Weights of a small GPT-style language model, trained from scratch on English Wikipedia.
Size: 3 heads of 64, MLP 1152 GELU, 8.11M parameters.
Architecture: LayerNorm before each block, no biases in attention or MLP.
Training: a variant of Adam for these matrices, 156M tokens.
Each number is 128 + 24 x the weight over its row's rms, rounded and kept within 0 to 255. Layers, rows and columns count from 0. Numbers have three digits each. The size before them is the row's rms in percent of the matrix's.

# layer 5 attention output (transposed), 192x192, rms 0.07, rows 45-61, columns 0-191
114:167155139113099075118112119128130124136131149146103058122109084137124110162151108157165104146095107118174111160181113109117134134166170099132168140117163137102128116139167147174161121150141129122110106122124112123102121158090099141122120138114090110145156139137164105140116142107156124114158106119078101170139173157119132117159142126134107110090092154088118133150118133155163110105118167126126094160147087154102141108106115136110133147180141159154132119151139102121108115136137107107127130148147134133105136128129144119143159136195113103124116132098071162146106085104109128130
090:123124182128129079100199122107117145151149128143124146132157153092110130102137137100140139122104161112106133133119164147116090153106107151138129119136123114147132155111095123128153153153120158138131154079118138091173116119084192132145108135129135145119135158167161098100164119138059149078112143146144095075117129141160129161127120102120106105136168116121116121129165154073141091134121066110143130127125150127082116123115105154132093121134116123145100118120144169105151103132137145151105122090154157096100132170090125160168163150129111110133107149123151120151123112138135113121
106:132112137122118130141100120139103134135170145117134158126166190099155151097157148128147135107108132116119102090124137144154100144107106107162091131129110080107101102118121103184145166098142138150130138151155130143135156130150205163126098135135136106144163145142158112138164091159130130145110159119113148049122132141122123106162110094142148092088136111131133130140147115097095151160121119144114143148079135121144119141146136101115121174179145129130139128121109155118122133151139086090147090073116125087128161107102131123112108149123113141098099117125083111162089143139171107123
098:153146134139132144138150117156122117085140110107185060171126093130143147138117114103158121126117139115162156095128118097114123111104163143117139155117139148120168144145126090091093138133118167117117091132121150133062166114150091125118116169152113140081139132139138117100141110109177146161163113116143126135122130121098163110150103133149068146125114150099134108138134073103150088125157151067163124107169131123131183138144138112111143078159144145141101098125145073109110121150131143145133132141119132142113128124136127127089103126161111120126149160095124156092134145149123131176
110:136097138116127138116074120107137142094135148142125199098131133152143134123126126150134099152167104125103108120119118149142123159136140134120117150130107134131109134117146105102097128068144137161114145142117117127150153122178130124124139083139163134169133111034071101151184136127125110165124149101114176098148113123139101119105149167173137116127099118152125135135147111126103163133124103130092106111110118110173101150119130108127105157104109104125150135107121132144110131125134117092156139124139128098170130105118114156139092146114146142102172060173121117132127200132098108111
098:149146132140120163140156152112105124118076125150105181116128148125165167144128149152096093140128141153139131128085134139089143111151105131167136084139148143171109110140125116120134128157099096129109095154176145142123134114165124154157123096141146106109136118097213102153140137123079134101161163129101149074099148077118103133091151129111151148104127123145153127177136124099094148096115115143119147119089137079166068147145095119096106158158150125111143135139130152126133139094116127151165129142129128128159113099132146090110150107106119150111140098150092121144144124125143126099
102:143104131123127149116080124135156126125163125107165125130141147130137128141092096137169136109137113114135102090148107108164099146111135116104067173122106122093122105133111090117120108115150131146130136159166136158102166110161134114099108124151124108171115118087074128160130110155215116180120144131133160108164107128124115141123100124167137104132111130133107128118128120117093134139126144133104155122125121101160113116150165126147154113113136145108163123115159104113127127145146127094158097126069153118159132088153112144091081156147100173114181117148126136108143205155136129119
113:135125105113122115128108136092081130117149129125110181071115137137128142143131163165107091129144112147104093101105112111137125144088127110120117080136122118153107129135131118151129130112111175136135109147131121109110131137147179140096125106136115123181132127048137166170171159152108120150123144133097153120153111088121112154088106141131147100130111124156166159147105139105074144127136140184089158109084090110153085156116140140105111154098103114106146143133142165128135117098106120142144142100160170102143143160143098114149141127122110184143130124160133147136142190131132137142
111:139164127128128155135163122123091128115100100101145142081141143094138178122136141141112142134159180138140159119085161109115154114085084145073125113155125107156152140162070080101123156182106145115138085140147108117085139077142157108119111132138113122128125154127180157111109127137126163107162136168175125088139099086101156122083115138108124140112157148141146098159117129115115106139171077131137154098137140087143121157153132139111097098120143125092118143142125116139137121135101142176124107129129150136101130105147117126116120118097110151172134144115152110118174148128124128147
116:115124143136111159118085133140079093119140166128125142100117145119085121112132145169109100152110084111134114108147098141096123159100130126115108157110126135109094125106195106174145116123154168141105129110130134098120141144129179139135135137148119120141146130075175167141179149141165144158138115119132102140166177136145137128072087117128094129138126131162124100160135118124121104125140116132086115113065094131119113136115161133105128124130117163091174163125106161148151129121137107153138087069166146121144148133114144119120135123113158132117128124105096109171081157133086157123
089:113142122137104078143180132125094110150102118129128151127140143081093116130146154138089129144149155106119151150140145144129106102116091107136127100140140144128098155133124139169149161146080110115159115151118146124131086143061195174137116130117122115112144134127192165125152134117074138115129143145114078115127128119139140144115129090106145104130135113129157126110111145102137098142153144132158124112107134112062130167130128149128113146120135127121118132120167173144169116116117133149106142064157097112092172140120126103162167128141145132139067168128107137178105087119130140122
098:117117113113143073101173140086104120142132113117107174127112150112097134133136137123108162126144158131108149147110164126121111161102126149124119087125139140114124138117111147151116157162131157134149126117128124118166073124075182123112137122113124137134102149123125167093118144180083157087103118132140105111126107109183149182104122126104128125167172100123131132126103166103124104131132115153140155154113161117083129126106114124135113114093093106147094137127148178104142105113119135140130145108174154107094142192098096118199136125114110164145080161129165124139108130125133116140
111:147173132111109167144146142172096142101093140143116107087117094122120112113130153155111056135137126152132124141153117132108165106139118113130185111111112120147132155150143139117137082122140140160127062091093110109139159074155141125135155133119110182139144136129158077127144141134085142110112146117161129148139147127151135097147140180152118131132149120129109140134117104155159097103116080130111076129162123137153118142098111148118107140129124119149153142095077138179122125102150130133121107158160123167154101140109145132120134099128130088085141128129133118146124132153045136104
097:124129135142106151136111116116128118131156118105191126134183162123146212145097081123130176105128149104153132136104123110129108111111103130103113150135155123161145137125155073157134128171093094155114168156153097157110124127138095131098132143153143108094139127130134162121100126094159146118149104145130128122140135100073124125114119074108151156107140165145104090120124105121122142185146147102139153091096128075125133127156123147111118103128157135070117098146146125117133143143122133158134114114103095155136158080183143116094101142138118123156138148130097111117119138145154160103
117:159155123086112129113153140139120140121133101122096112081133091139086093143144115178144094128126075126163124145169108100132125131147142101095166136137107123130158130139084144072115118156154156132124089094129090122094158084145100101128137129088127162171147149091131128157104171157135143128141154108126143154165121133126150116116143179171130117147135140088143137145106139159146100092133116109099095141164087152150098156063141090110158146126114127130154119109137123108131107153135147112133159172129161117113083123137097145110141156155117113151164123140138137107158160119105128130
099:166117124116144130110140143111121143112153123109134134099106143131135139165139089090137135102112142143089113065116115114113126143129144184104127127114126107128134102136117091102143135186153203132108113122155123140128142128129134103103122152140132115126123130075103157122122153180152153110133117143136154106084139093145138153102103145107092142151161131123126120143076132137148158126126126124141169135103101136167109115137105063115134141099103140133121130147151122063136094112146122154148132123152172094134078166117090141139136143164061180141116141084155141118138160157144129156
100:129121122101124099107194129112123139110113123151116100109099105134088103118160143140095088158130113124131165150103141160125146144132143147110170081127151086134133169126130169126119131131120145142122100106105117126151127139119134118151130118094125169121138138122141136118150148126063135116120104143125120168129127132134147151145155119098135135145166111105161141136091133140150116103136144124140082103106126177096192151073132138085131129147122092157128095123175166151101129127117120173088174136178105104097125148106091117164162101152147112160066154101126111128123091121160145141
# layer 5 attention value, 192x192, rms 0.0305, rows 46-62, columns 0-191
085:122132134117136147108124095134120146152169131116103169161115102131149110106120106146144142122137086096140125167097170132116099125099163160139134156140131181156119149119117119117139161107122116122143129123116086095165131182120086139143121105124148124129133096119153118092104097138190128124153165092122140084132137115068150180096154101115147149116114080130122137133158158138114146100101125184117117117146149138134149118116142151104099153118138144120169129087124182116118142147085151115119160130099123122114132131104126157125091161088121084123146118189115126087130106124083132087
105:123148135090096149145129141135110146121162129099107143089120163158121133143101139114166120138120103108128096122132176138162161155084144158146118141117136077124093165142119131110111140120127135182113115132130089146144141154130154102089060081124123071121180147112100086090130131115113160130125154104129107146188143143130146118170153151127111189106114109097117109163183129135158121153107134153100106105156136111133132117094089132074114129105129141119166156103118138162099152140148138085135118127130175083134094118145111114120137123101147108138128129141140139120116146127113100142
096:157090140123164102107132157152132078133115088108149181112094121145157145118136127121120111114118144156141149112127118127096107114135108111091138179131118151104104116100115131166107150159117152106110114190121138165111150156127134130109130136134132164106110119128119127092128140150153067139103139136140148144096120122142132114135068079124078120136111117095108154146150131102118120096181147096181151109087103119112141124148113088143089136101110117110100135141110137167093152100144120176141102139092136122141183106108139141105144137158132113107143173130133157078164136118124175128
104:134088118086151108124140100101128135117129109096091092143190111139129174153086115110121127111113161101103105179110133138165186177164098106135124128081081124131158148141126107121098139122161118151133089133104105110127131115138140133125104095121093121141169164099141138139146148154113078136162113121120118112107154154102141133149153145141109143117103145145129139125144143131120126129116130143082132105133134146151148080103095166112147151160099124133093108137080113085119119172147142091130118159184098095157152136141102151137170117123159144165090097130106122131117139103152133110
095:119140155146132126151145129160151124127102104098122090105163150160158116168090130135122100102141151158135065145104102084090122097133149139118121114076133127127122132143121111116167114131141140115110126100171178149118117117178082156129119152137137115106164107088123159156138113092124129113147159111162123133147172086132161086134092165139115107138146132156125122146111126125097150123092122166078118127147142135125133178101124159152111126124114134129123102134111127071158107110156060101159118154122159124145147181097154152124159114140116139156156120119128147147120103107099170129
092:156135122099127148103128130125122120130147097119117154120130152135078103129164127112119151144112140119101129152140158132155169168110156109118118115110088122136129143116150094128136105130092140185146113169121082138123177127111197099108117091144109118177160161143098098150152178149124137165128119108103130116117160130113155166138116133128138126114118168084129152179146144122145144114147139124136113101120154113138115132113099135110179151092119125088107119123105054150074146102177128101115078118154163127171121122135120099170153143114147129122111150113132120081145140129146102118
112:136164108110130116106129098120103177108154146090128090130149108136061164162108152125151122126169116114113117168162106112174111124089157114161130058116066122180121111131129115084129127132105137145131131125121107107126112111128113139142086143154070131151131130103127179176137118111152106131148157126123083149130136122099128151146146138132114114145106144128148115165108152143124143100115121116097156131190127112144128082149133143104153128126115117148139090112125127120131103180074130085133137101163164106136116172120143129132148134161137167152144128106123163087117116105138115139
109:129122133146111107109141142126127116134111056090141141099132139120117105135114127127124167146202111128136117096115092118121129117151158153135134115121082153124129118121107106119135155132099141149108156163142101148127133104148106138111126164116137147168137103082110180131142135141159100108119154107164059174160127077106136140110071125119117105123143104122117129126124171150137153069140144161142157129133105111132100125093118130158112108082134149143138081134145078118141113163121099149119143148116119160126126167125195089125182120120100103125169147144135148122149111113126165120
110:136115127134114118083121142166109139096156137134113139092093059130074167174107131106170140127110104119119109148172117126173140138093148130151133145090138165193110155092135151129129144106121106106152103113113120153078100097122147118169099120104106146139173106077143177115141105105124099107125149121150142137174121148169139151123163139135107152163114146125171129125137094126150110111102132121122122110159136147117108078144127144115111156143139154089147108131095088122086145147127142109157117123178092111141124132118115130121104099157157133158131131129120148102119155149132114090
086:115124132090100122162110133143124155094170158099133156108083114112128114110108135161140138180163097115132102108155122097151094082065162155153097106174114153124104116126117143132116142121110117105138142145158145157141110130123139175119110160122087102142083122144132173143135093095174164108115157128096092129168105146126136124121131127131147079106124107145132119110108091146113115120106134118115129124172156109089119125171158143097083159120137154178162110153156151155120130125073097108122163124135093135109115113129100132119088150122139147132167124162159123143147107123106129152
095:146143110082150122138131110086141152129143162126144101133107129106082090163164118131130144123181080087107146168102133120123088141121130147188112088170094108142146122126135126106142167107135121161135139088131124104179122146088121129166165119126104088155084093104154164145118093143175099098129143130109131127131103159123153178102172142123148110119116124138129125129090122149087130115107128121100143154146161150124109093131169168143119107137162124134134138088161129112107098163078131122098155121121145122107089137101105145142070153101135140113142133144147125136133110123117131141
105:139145105149066096120154103154129143127126108108127103113118080131145127146123115119131129103099128172129142135134113134088097097206104149093144103088158159163136136138111149101092130121114118082123103116098151099120126144107139155148137108131105190096150119135152155101159120126077087115134127116164111141088159090093135114130138184122088137191131097138111112083101115133165117126143134147193166108131109143093128166151114158139119156147143107145097130147089107112134119141127122116147117146125080145138138168142139120099154127133113120154128111144116135125155106118106148129
096:119143165136090150111100152143156102171137087148133116134112104157134096149129112119145082154165120110116083074153122127133127130154183132142132197083127120119113142084159114135116099105120106150079133149148134115127096093154143116172109142095135111134147133115102123117123149109171138127108111103112101165151115106152133107125090118140147076100135135093139122151108166147176160077116111155110095137105106095084124123124116099174112156069111107124127086138162154129130155090153101165098140133120123130156124152140131114112150112121146113129141155147138099105107107127123127130
110:118115097111161093103139122142147161112115097117123188130151098144126136158126151124126151118108125109117167120144095118098102126198094107085138093147126173149139127138107126102112124167125163112110106103132106135120132122136140128123132121128100153110109169156140137132122132147124119120095109136125127123116147117127108164112119182115096126190106118143128136127087124149111120126175153107144156109089128142115130134139138121160197141108125132160091113108101090098128132196149108160141093131113144092112155121162165116134171150141066137151089089094113123106180102105127156117
098:154159127134160132102135077099121115104127119091112096135162107141100123148114156132100151094146133080112173161113113088130087153131149099130161110115125148141129102100127117086150147154105143150114128121140102148136105169143108112133138100143097177119141127091142135111120126168144074130134127113139124139147150127114140140127155114107133106115132120130153115144159184135112158130139124067109154143159145119145168092108108184118105131099118143110062098086143168106142130130156101149132122108165185115136170148104099099139114138164108125118107159105134177080136136145127110100
096:089106121143104100119126133145142133128112150099140139141103102143154149114108145142169129121147107100143134178115134119095089115128111107085144099195104108130104101132148138118091138117151128074124126120110131126127105141126137151163156136151094143111127142147158152102107101110168102103124150131130114105125139131130133186134137105139109138101146123155134127098091127135112100175135139115152187150115101127108145109188167089154091113143136127193112124103166144114167135166092132173155166121154132085136150109140108136127076119146169122150077134125138150154102098136124139175
097:119136155104125155126137116143104102101121166098097121117143124146102134177142133113153117118111144165109136144122150105152176141086116147138096153072134088119136156135132126107141136103119115150128081134146104149093143113112145096127125091108125106100188099108090117163161140115128101119116111123116166128184140153126146111163182137134111129105132161116117131178141124103150125171102157150133083120143154137121156124092093143065092187112107137087137162111117084126097141151155096089137157120141158121139129084090097144145165112130149144142146137125117127127118127141115087110